Each number is 500 + 40 x the weight over its row's rms, rounded and kept within 0 to 999. Layers, rows and columns count from 0. Numbers have three digits each. The size before them is the row's rms in percent of the matrix's.

# layer 8 MLP down, 160x448, rms 0.16, rows 125-159, columns 0-111
112:504445506519520517477490510495532457548525546441539474480508486497500452524493498563442507400471487504516597519481462455452524414460492559477553506449552447558434544469502495567544463453475490577517484466430523490562540512500540451502477428554520519504550478575595523493499478539519448456501439431484520528452560559483536590500406447495
097:527469541486459542403499462473530484537512499489502497451480546511448458487407469530581489485449421487506454496506496482586489522534405480513530532425469535484495489489470598489478470501505472493431504518481460491492457475483640489502491468508512463462542532563564574566486451514541430509472512521548494542521531475462541430490534454463
089:451494485535460489491543497519464504484510436549463480455536494456494502559505465489520503495507499492532453535481533508453525427485464564472471544500446564478466482499488440443519507566430579525533480472434468488453548449566566519567520486563513556523437525472582487542504557505437489548480458468526495522497553483485445545529577536468
095:445517489487557460451557552539436508515431529438516481470524448492487469492473506455420474474523454532540500524525514505523478524568531476438499473526435582490529424519470435483496530484574514547437505443483470498487538425559577522482473502533540566488520482486555533452472489544509532450474556513533456471475507515500493570478476500516
107:479542510505455519521434528503457483494473489430501472525463431566535530540523456499455484462609498446512545499501477512428533516439477555461468499489472561495436509470442499477548490564484467499533562519417460482535459446505480506527484492495484545494430450549462431489481509496551525456533527520550447491515517471493461470458513547488
098:489546487518452459520558502471419532529497492466618529582521521486448474467534474494511496445546460524565529611471557543491488539472437549478505486564526429523553508502458464491532548446571506535473510442516492526529470434483577476421489494522488539434545580502443562518453509529508497513477518559510461496531515455480501459552471524524
100:490493520459482542491472460486373502473457589536520517558529510519527498527525561479513482497535503567478529531468493559449545447589467396506495554512494491456510486524495503464468464500511545538516519496454497492494442517475462463517488567459446521555506469495518473463559440529487527469555491457529471435476550487469475461464494544523
108:490494537465473573497525522490440537498481502420613495545496469505472486427482534564458525491498477494566449458525463528451515466452584520394493428486463565469526461535460570482495516528416505557484551535479535512436485521494493594503513560518485488522520532517462546494461471474535567438506530530554484513457474463472447518473470452439
095:505477465474462459447467424558448473481491462454555372502517504492514414500550487476553441509490484467551542516359412533599534533510491465471513492499490499484543494472521514520465517534499463459491531474497521485476473493500472522472534442545549503484461508500477483500510560556541486508455477550468509523490457525477491447466493449477
092:515503473548523456427456517459541554503470533492519460535489506506509541528452447525507497531455435518525521483425506574455554481476515443541582507549418506550553503507467449596479525470529466564540539501517495488467447464509487454488468508539554453513482488417501433489606491515524484504547555460443571484487437480467495562515506460469
104:521525532488571452463503493552512484488497409449481504510586492483490572581428476512476461506441496533469521533503498566474562460547521492539503520453522500472521505568535528494440539517568560484504452493483498563517476519534487530511474517530581489447437589456504484545540416487498568498470493581429493469517436465495541539520426546418
106:417570533471488466485474525476521491459549543494502561432475422495460561469535540526579548479532450528449521516510509518414506491541509493514520586589503519463520472531488508476537440546548503532555461510519589527497518565452503552477516461451494547545529506525495518501511521488492553445557541448474478443526490577502456528477455487549
101:478518526464508501520536565499489522505526478536446473528488550547492429593472478494550540528496572479503467476518540454499432527512445512468415451473463587502549567532527455546438532488520514575422483537521463584421454472502534518583404539534416489554474455513497535475509495593505516461455513490451455485558486468491484503536467517481
099:505498506542412548529529520522483582571514456477550485558518527482534550510544505501391514535551508476479508548501461510474500519530506435575497507513497494507508457492493458468452502510504483580442514496547479512506523433460525423386539454511536575462403481484573478507483441439534486475505518502561506432531519471430525554499547467576
100:473491549550557575555441447497467590530529529548577535524521501512523508500443522501509546534482569483496485515472545530446485455497489461558458573460511458497473507525539499465571529550525491465492503485474467493575489505546450511474518603498447467561480534475465501476541485500477519536466458526510478498557449558543422579455462520543
101:594505424525563417454529408459541447483534545516489465521440461489479502546539476507441661514521431459478539598568495443477509528527466488485536467501495540503443563552540596517519524461425498550569521513523466510492456526494532466530477536474464551514506476439497516540465494533491510503550524520523431490490492482477470486534488526512
090:478431529583479517501411542527564550556457468446484395552463395456525510461501495483528534526495486532499508468506439519475512524480475417489462534454466505391524512531582466498508527442518506467527528566441527556570513521469491468499434500532470500471434456531450559464483474496489543460497525501498527457425513526528497498411453533468
099:464465492518448491467463523468470469570545528555509507484482516528528436512427490593583441476496491481510496564521585441504493479512571563488418515551578509453526425474475501482522464474561524563422462566507534558539548501605484511516528491477555508441501463479542448509467561457462533484507480509494544535427506540539529409514483513526
096:511455403483506481444528472526497470576445530531571450490487453541520507534473496530523457519531530488480521508466473531500508542463507538523557422543475506519521494444459468479479517544487492510530513521478429497475608634577474635511495472504525471551435393516483485496458486497477472460533570496509451523453446415475490492459485523520
100:555497526350523549466501486559533462527513414524549502546551513517537466531528507474456526567448516445540492515524443464428556557543508480492470472492498476470459497553453509578547510460511523535554569492546526533513514441534459495507395484551491619484513532467527471474493465519499522460490488483412473529517535529482568535510521528544
097:472472494569516509436479510526510479516532445512537498467517544490456634502447491530412439515499508384439448519577515496398533486527558476463455518526527450547500509508469474454482451477490549458497533455507529542515501568513469524468448438428500514496496495474496550528481485508524509512476539439453502563412559432441521501443516495574
102:492541466436502476539459557553528424466478480556516541532528544527508479461530556520499463502550549467553455516474524484498470540481602521459510505528480518451499445412505459527465462431475561440457509575487487516513534565527430515506503481526545532559471482527551417505488497486583524505464605543478524406541435443552496471484537445546
093:458495502466500477556510540501522444593508484466491508453520522484543462499472529514415496504516462514531484557568464497469516470502451529492573472525581451504508484516562506415500441546528504515439446487502518520486516418537474499459518477514512457469552512448519552541551503471522510469550553551593510528472499478529450486502483524519
096:520435520560542487536540521466498537486493506458538505547560482446505532412539551491465494502390557508496550524456488518437515469515564485560513485453528523476509493523447482532489529468493495517570454443497517462530490467502542477496518437485550521535523550429420486556445444434486522427409450593504545539543533511488506498525469571459
092:510482581575467456441494522396398549492542475487440530467513440491479508417466536516551497495500569515552452441469558452510557614423526531417474579500515529460514542518416492456578578497434538508460492437487556488480535457549556489515499527535502497494556418498534529513522530536519477529501585490483499538472504485540516475479550536446
108:529527477525567481497485453526545464596477478514572376491503490484429539508577553483507501463493544481446471465511537463472496489509502456500501539534527480469437512471478517397458542499494534543507528523499437482452467519515509405510591502570500509456433509555503560481513539482539462546517544560514476473391535545485487478461506468610
103:584423454469443497506432463415455528448541479474460471554464467493496507450537486473472539493438482435527521498505415510424511498514465465443501521572527526578511544480473443565487447466504524550496487502533438470521520470501503467446469515472436462494485519504409480455472494606528529383568564453478497528489472504464483407538482499502
102:419480485593454494495583464535543456534416500528521484538492397538575433480442479483479477535439539477507525555512560503526538531523514517563574522517477508528488519506507471567483461450414507478510519456538504473489478500490542502472480510449580558441553463543541470482558532509445536475540533588455411480585455433527529526490473532550
161:557513472511578523500513465520485516546491529500462475571591520555503484542562431557477517413532540462517515476487482516511458529403467465518536490481585489546464452541466551498533435478467575493528490470477470516492443496460509564482494549520488507494498494453476433503516509454488467522561494460468514500518489534508529532556603614447
104:492521465505439520481447516520439516421483475449485512457509459513475488452481462541428514486499593435503490601530497540547468420478401504442399565520548515472468533502535538511489443526537466487418513502526476529453487565448451483523565546525434478555424508453488557514492541496575479566559507538533493455490440465420486407500553581436
098:432402456528548588528505531538480517400504522489490459425492561472522513469545487571512425613505582512490509499483517446424546562464480544579531487509542455514489408518462494498489537475487547530456500560487539545568531564506452468586457484474465509548493429554505525473539507486485463490472524495477450457489475506521536480452524533463
098:498495489530478501527434555520476475449470437569503468563443529496434511537547462464491549528522571510414521524517491558487474523511559488451501491543480462464440461438486499485503488428465469547441476466501512470396519547544517524471492541486590516458414468484463462451395508437493541454497560549500472510458449510526538445527483545438
100:508459447552472527518525448510408478475471568554467503523478553561557507512515420434460533473551503438529509454509418452532446435496488488503493468522470476535558459476511527521437520487482494524478540433515493518528508439521532541481468447531503441516503431451505528574518433442512512530515479495453524523534451531498544493510588509529
102:561504514504471497454499496479515533491552456507447507476442484510518442466495546502497577492487563524488543413433548494475524471476518510496466481515478477572514513475444537444544483509485478493495515474512547519522502530465482528519487515484515471463433477531481471472534474509396483444470549514476506504478499503369386491520487526586
106:475487631458491516509497464418555504458463473463503437469560512471552545461474466495509518499495479536533550474504447513468457495497505547560492541530480497532486571488468464507424411492571521499513530471463535473485503486496492475467550504498522542430547499510525461591455531487490453444508489492468423459529495430560527510494545525526